{"n_layer": 12, "d_model": 192, "n_head": 6, "n_kv_head": 1, "head_dim": 64, "d_mlp": 1536, "vocab_size": 2048, "activation": "gelu", "norm": "layernorm", "norm_place": "pre", "norm_eps": 1e-06, "positions": "rope", "rope_base": 500000.0, "rope_fraction": 1.0, "qk_norm": false, "attn_scale": 0.125, "bias": "none", "tie_embeddings": true, "parallel_block": true, "extras": ["capped logits"], "init": "trunc", "init_std_qkv": 0.0398, "init_std_o": 0.0, "init_std_up": 0.0398, "init_std_down": 0.0, "optimizer": "laprop", "lr": 0.00163, "lr_mult_up": 0.752, "beta1": 0.9, "beta2": 0.99, "lr_head": 0.0173, "grad_clip": 1.0, "warmup_steps": 257, "schedule": "wsd", "decay_fraction": 0.856, "decay_shape": "linear", "final_lr_fraction": 0.05, "batch_tokens": [65536, 131072, 196608], "seq_len": 512, "doc_mask": true, "train_tokens": 681100000, "steps": 5672, "dataset": "wikipedia_en"}
Each number is 128 + 32 x the weight over its row's rms, rounded and kept within 0 to 255. Layers, rows and columns count from 0. Numbers have three digits each. The size before them is the row's rms in percent of the matrix's.

# o: layer 3 attention output (transposed), 384x192, rms 0.0528, rows 30-34,94-98,158-162,222-226,286-290,350-353, columns 0-191
# v: layer 3 attention value, 64x192, rms 0.0386, rows 31-34, columns 0-191
o30 095:096127123137155083090103117143163146170153097102128113139157182160071142125113120061173101123138162134099142119082138102134099069176118174126133081160137111125187115178195178086160125135101141158116145160125096148121104145128128121105135171132142141107147094186147161123142159078099218141129117089096110134109130130171102148156109116123113144097120144121093138152093138117142107174124131125152078136148173095110128150141065106079166077143162139056112133074140084139117171169150106103115140085174179074176152100099200159107073069144144149132095169073140097147212075051172139084
o94 088:147108126099106106155165116095074159077150151181163125103099094112150097129155046191042143112140062135117164166172102161126147145126148151103114175130094201122109145104144103209143150121113142113185164140146112103109146136165145134125134140128111120107106056078161133146130136135170066126126148124183114085131133073082182156113132116141129125137110096138114099166123115155075126158085156093104094107143176075153112120114137121149119137166183133170081113158136137112206117168156189075076056178109107153103132114141111122134134144099095116155151060162138136146106167134046091186
o158 107:171094109103097126126118115093141080080119097085188168085108140064158142106164172126113126145114126090098087136176160159097126084081157130129108109055136160113145158157161080095110100180091077034120140116168203136106141163166162120178156080086158102143109125147157152132095117131152113125125130150190130137094170135110077156187127158108089140137168143098148078102097155158133081120090099112117103126188116130122105194205137124153137155084118152131150082151129142111127108109110098091179109123095107142153144084183112139099139209157101117116127143106135140114148233139144142186
o222 091:099137198063106159128133139135071104140150138155150155075118138092139147109124141131118173171109155075190126156164134080123117098120114172159173174106150111168147081096079120171062093044183114119198106169124114108160133124190057150102164152133202122080105135060118158133078120104119111125124146153061133141140141149150162166091130126124082172151148099147205141131076116135116096129123110086103120156111129136110180083129147131119079189177178141118119170143070119115160095131144152093128139124090129136174093154153076119133094078119163079153149167098094151179126138143109101112
o286 099:123120154142128136118183138137109118173106102090097172130084181142112117143142088115165151140189148131085121127094098114169119156162133156183160143158107101159110158174152160187153121097178121154147098081077074101141129117129154153073137115173103175131136118132132116081132072108125115125072133087086203168101112152208142083125153145158102134051122084106081097119140196096177142159125147124149129042176110132127084144146063119088148129164124063127093157157128097132061180088123113176113145130134170161139104164060104151148125113164118142142079172114161141065137125099110128078
o350 106:138065135159150132175086120129095166148079176159137135146134126071193144148114096168082065096162095147052109127107113167113154121100139153154124141141137125123113059131107150120111160134104123054123130105138164157142095165109119119120225095083115159123153052078125081165156110210102123090190073094115144144090094140172099109146088168126137095151131148143113090108146101105111142185109110094109109103061115131158154114138151099150153148130133085196182100152168155149131062096155202123113092158166095106071119122120153125133146125146083190151121133179144167154145163121109120145
v31 097:096119065164122114118110127128122159104110083180092188125160137104067047099147067111169158094086105135166136160155089120128161126112095149120111145077078145146150114103191128138106058132159163130167135161094156168091159129131144091172142135108170137098160170136149097155170098103053121177048136130151095128095170091117126163138113112107190136117121172173129115160123139073129066105163102185106173160142151133109083097150163074092088118149161137132118155127050121149154087113145153105157141101137188177136155090082095204160182179177150150140115142134144123133149112124131114119
o31 101:141109139083168137146044143113127203136169182203137082128189071119137098179139144111140133115158090143154186140092148082147112133165122127129147155172176154107154167113125065112188155114064161210140133128102154087111117111101072129142137111133136122154078131126100158169139087167171095070146069091180098192157115097109150072079097099128120139162137119146111119166162137108155121121104166114072154043140089156109081144111098107148071148077154142140115165163140151159124122133111150125169080128132135052093158125142113076117091102115109101109148120120163087148100144156147140157
o95 097:116132163136123127133154167056131086175130154125112120109126157154107173086138143146167142111138157090111093160143155177079128143089126095138129106144094129137163089161118157105073087119148099085099120078189108138158086108135108068133145093138168163171163076111149142112100217106129137109173084161116155173101137178088135142183167117107162132164123165130155117149128029181155156152146111148100120194069083122097165134162111163157098121140061067161178094144087074171097140166066165117127110130088163089112120100126087072113117124088105118168136207137105110163147129124164147127
o159 097:096107119135156093116151073167102106127112145116138183147122124162134147111106116194139126147133149159120094080079094121166117118153124210135166112146169105153136092120083126150137135145138113139107117152149105111044035150130112203062130178135106112115238168109145125137113046153112154141146137066062151114110103170129124130011117123161131062108157070227123190130143146132114052158124125122150140188134141160138118103117133128160125135116163131126171132153144133130124096119157112155089123126125093096142117157139159123139145087120152101112155080128068160115144131139114157089
o223 098:147141133121108091214129169084166145123166144100132100132077144138134159153133105123098124136131133104103108085121088169127135146104207114096103126124112134142109183160091117123133150141139161045156112112147087119151168187106193101131104152122115134091037082119125124170069150147174095152132157121173163076116156114121111144135092116137107106062084166093170100168079155108151157141155070134155154102133162054174148135129200143167165103149174051091097138104115178126138132083126078129125119198084156132148146133138128098133072154132105131160078121113081110189168143144073092156
o287 100:129156100160107125101140163181102119166113069081143108125113134128116132080122161102081134127135131114166115138156125167124140103155061093206140091098123102077112148151220116103091089196140108078081185184117095148174139169123165088127180109130156102111059107149117126130192180119065134125169113166060153111124136134120154164164148152073055100135154140171065112094132182111129137152160074130148136125106105115174113125095137113129170100102125154132171082148123118105135123125176090134131167106095091165097072128148206106106099111112131170067152124094172127135152109139148190145
o351 103:180146119157113125060136139108162054137109147072159125149064135137107133137167136087116127125155119113122141157178186100130115099067163137087141109144090087194119134099117168124103154088110037090074112110125137125175134096164099159128063167156196122147160112111139063111089135112142107119140126138082180127117110157141117110111132101157142160126171120145151169107121133147110152128191208107098164137122122068123198122119095124112156174142094113113184146070099107109114173157131117174104199149158136139131056211122093119138150098126140113134075135100134192135051109170116121122
v32 102:144149097128093144116094140121159121172087112119110111140146140175100144131111065192180075181203160128162121201123100101145127126128153163122150174120142135106150177119143162128108143170121124139101173152155189121138121109153071139165122151144100208112148186071140102175041095123149099162129140055156068099089128084096077101125118134137156184182125152146138101192172141113066139064062089132112106136116091109107161145143149135127208103130152149172132103122161109099153145169093135139114133132114109086159104076139172095187102143096168104114134099182134117134122138121119104074
o32 092:109082143104062123180151165135137110115109175068139138150158074124112134121149135127124077059119174167139121064093096143129127118150099109116106119152132125114154104123091123104141094121080166107173061115135091171114171068121166123137169109117132183162104186109093216089151124127136156127164085136064130173158129129093155161032196118141089137092196127158135143104118078091133143132125147110172173139100118091139147092083140136144090125123127116114154167159149156108173153073104104138151115156214175126131178127076097142132174164158167141106176055125124136117106166155095093147
o96 085:123185177160081137119174117110086217092162115117109133106151131130111101119142166198113168142139121107165129194138177138095119157114144118143111162106130123114080111116144104152153160148112107150172156111215116154098122166127075141135080115131110118095151077181152080099124091104124100122118062114109130154128110099147227138065090164144118157132137141089105104147077103134092107169131168114114068142107102199155093131128204085123139099105138131154097076134109120099132113137105167051169147074107137186162103133110130110170062147171105117163103115096146047162132126137159178126
o160 097:149113125170131112128143080062092209157136145197109105133098136108100141187175102173118134164120130152148111131122107088102170161118213142127113114088088122129125096107132113152184118105187115114176147129091088078152085138133208176116124126112160087189134088138095128132127146143133105109090062165137172135139180170168134132076117120138111149099130159093117092177118157111130098138167058132057085097203059105143099143151134126162126078123137172129097111142075150150111143156130166125115144122077140140148103121121096155106129065069097128087098103136167157093139154209171111094
o224 111:172150129117149155074078099188133100082138165163146140158202115107184081120145137096108121159138068147080131212179173133112117110133139111134148112101091146150138140138142087130167102200137133102090163141150202090171143162156165139140110103144138084126101131063130050153148135143129138150096090150152095156110124127128098127078164160147059114171134067089091143117116110127086128104133167134166057110169143170086151146102112117103123144092106167126119088139092134123134057110165169116145092163072120192114113124181137134067089154115094167132185109118086050115119141156141120163
o288 104:133113083124123082152121129119121159154061167133163110211093207114184097110074121120152117132102156101144164053076117146149174125196140148043102151147181131140112113079098133127186160149095156175153100111170093104119164161115152115155173125090133140139121112112133088117127112160145131173131104130132113116139141112155128148099115149124103073160032125097139117121126156156161167097138186105175183139115148111159220075086128159116094138098208105159145119036084111121138106093154112174160120151136102084133126172119112133109110087148089137121128040136135126140129138112142106135
o352 107:108143097160157112107155120061142163121105077164148107100104152142173145134113112142163124128119133161142078176118089145113100121054185145126165089188159067178118113109122148136163145152131120122109130129069102177161047126146136130127111083127183110114116101186097150133177113149169130168170130150156147165100118111162116133104102097127206140131120195162126152157170110105097100129098118118140146122130132154093099172195089063124068108162110111077059180097101158163079182130135168068126155098106147113119117186109103077143103069182123093149079100087177138158098126133163150085
v33 099:143104131092098115082042178057103118115126077204151176097167187134090127108155128191128120144077138119093101136106079074101153170081118133063124098130160135043131107127185120125080183127113139122077172154180141080148162115138146137160143072100157096102179063151108157141138134117178219065124087104143107109118112092143075128146096119108104132109116106107141146168139083144116120129141150134082112113125093163174122135121143158096157127155049133153149121109123148146111161141068103149138092088152090112142103119104139158127173122172121133153207147146172126102150166140152125111
o33 101:116160125108158157125141104133122125121132168145132138170149113084097165186123119095052129177163099079082130089122133107186127079082170180145139171125110144151140150199108132094124055141106060065109151103082093145162132162060110142118121099122098135144071140135140147155117168190082129129087131145158167128178096126150103121089189152128148156133156160137134119143102174142191147110082108125162125135121133129135158180092094181084217071096122127108138156134089117149125115056152092134128126175099112137106153150132138110087158199156167142137050120124091088102124043103137125160
o97 102:132107104153132105145149090155065098131123151131118138108095119134116106128144158203132088099144142174130176175181100157184129125168154116117145101168127122140126124102145085140122118127159134124241087096100117119098101150164150152127048141145114181165152109095150149149110120097134128119148169084095121105139129143131108138116131097144109066126112048235104145114172119141101100111170070192124145097175147117159115075155070095151136171132167159183139128174187086132105042147133098120114107170161103122094172154083090118145156101110117057121109099098198105122168139114113117084
o161 093:184148088106160126171138126122135116099137114126152072104146101174118089163106126081176112092096103110229167127179139189119110104146108108095147130143113102155067074052147125138107109172157109148151074098110109113122048188104183105094124113127092196130159138149093108091149104142159125124141167074155158131177168152124087134067149071076135168139138109170114130140061057139138086166128140107094161135136185098142066124138136115124135114136141154123156117096101169172151122186087126104137172190105062113134155123150148102151169146209121132142114110145149118161079131126145145118
o225 086:160148098135076113194121127164124081152129133112138149098083159112197131138132142091147142079153158125118135104111109146081167119092147126178163111179141162136160135184157119174138196155101137140097108146195129102080134085116119113131192116141119171159070184162114130177143139103107103118157118135073110118089187130119156088111123125167113120157092140093123119139149152145099137151087120155095111127109075070098135105151118047072102150185145177139091151139158062166084127121141176124110114088109188136147162141072069159135166091101067063102032108111152152110133169096159107154
o289 107:114116194189086148098149165136109176144151040118118135136140122146111136092146153140131122207135166106131078109161129077144083113070083160117094118103130131071165120134129147076078151095129192099136148127079076121117181148094136161135176167166129116099133171114146153074090138104089122124138108159116088157059086135113166160194111116141171139137153089105152096035076143158148175165104161169125089126148081183122140105148132143161111193163124124141122091066091131139143141107102124118148096138138126124128112120125130198101103112069149181101181127148081158149122154130090194100
o353 103:126079187101149112062138077152179099128102142060101134117109099139087082160105135105155082134125163146159173135121158147109072142194081159156115140138157094140106110080107092147191140085152143162182105069126162196124130122174167065116129160157174096129191105077115081098115091139223157132111111120157105131066156120130156113123079153141187030166087171120104041126110143104067113126153123117157121128151150122075149133136127114099127118142094137091173118124193150143140141142131153087158168155117154115109112139166091177150101123143168137149124105106160132136132132116096152105
v34 106:161112132118108214047113132122115135120159095131093118167099088155040120162108187125155117128098116142129147127115160112094104130147094102077185156134154149183085124107094098175052111117098184120165085064095110201148116164157151078112150138123088145138161135095142086142114124156174091121111106135165102085156176097182133151120130116104061196143138115177116041145125113094088105110145140156106167178155153139153109147137144110149063119076163155099114104145156118111146215161131135104127103085136128087136185186128134098129129108152101141080095142138110150098163162115145144085
o34 095:123129137117047119115167148038110108131114147156152112138080112156117084151156163172100125081119124147178126120075153168183113089119147086183118100104174117075063148223139088105171163108134165180207121118139118106159151091088101113150090097185163143120068144136122146116108150113173132082168155149111146144094128074084145098121153089097149131120078143121113145173112156040175127115107135140145097143137049121093127148104102075180129151196137123089146171094171138126156099166110135137147127109141140088126098129134121096130137151155131111143104188166111140146116153185094194139
o98 106:115165127112173151176094106112174111164135118156114129105149166116156093170134111138117163154133091108114132139121134123137099158166127175196146165121089082167134102063093171081130166161125126090058208101152145098126087134132082147124127108100122134119132114080163061145138098105123122155100125135109053171137150126092108134106091104143148102135123184119159121130073082234101221167113144143130110169109176172130139111142138171139083157116100147100144168142088157096109128094141100104117179156121126186188104135142161135116066126113080175157155084109046105091115121134105056161
o162 099:089097094138130166194121103161165119156093129160115113110095108100138173125110156061102093103152116185128139118126128080140199184173184111160092182117146114114125122067097150137135149112136088079119152117085150056040100128171081128157083117091097174093175109115131080125122154135097133116129131163073087180035158159143137166147083174146118104097146151133131158127080143208122135169149101137132150108161160121109125161153118185122162118105121191129137076144167133082046104131163111113118145129164110160130101133100133174108146136206071112103148111105106132129137169118164158142
o226 102:127113170130088087072088143148154173082158151146201135076137151085136104134127152146155143137128098071099121165087061181109089176123135082125132088101119162147143078110133142129087064155127107095073164124103156115133127132130127163118087192100168122146098101120149075149115191104105171126170103132148146078121185133099116102199098112173137089117083098136135166115150127180159140189189119098106147110072149166110085130151181126112178139134125095153197112138106108163106105139145104148138110142102146191099100147185122109111103196143149096084114193091161093145151065170090146114
o290 093:115150140139129144122154121111077197174123112098147142178108127124168098132142121135174138153106091163092177169169133118089111062096132120051144094104064138158145103158140141164132092137126157164182113076120125083146107073143123119067106221174164089130097103186084128130152129128132106114155140145145150113139135127163101146027071199120135137138127057121084133138122156108147094142101159164106176161136114055147103075126130148164174152038127068115133141131119161139164113122121154200148102103098162138069125052160113086134145149128144128097117124096136116160169113148151157125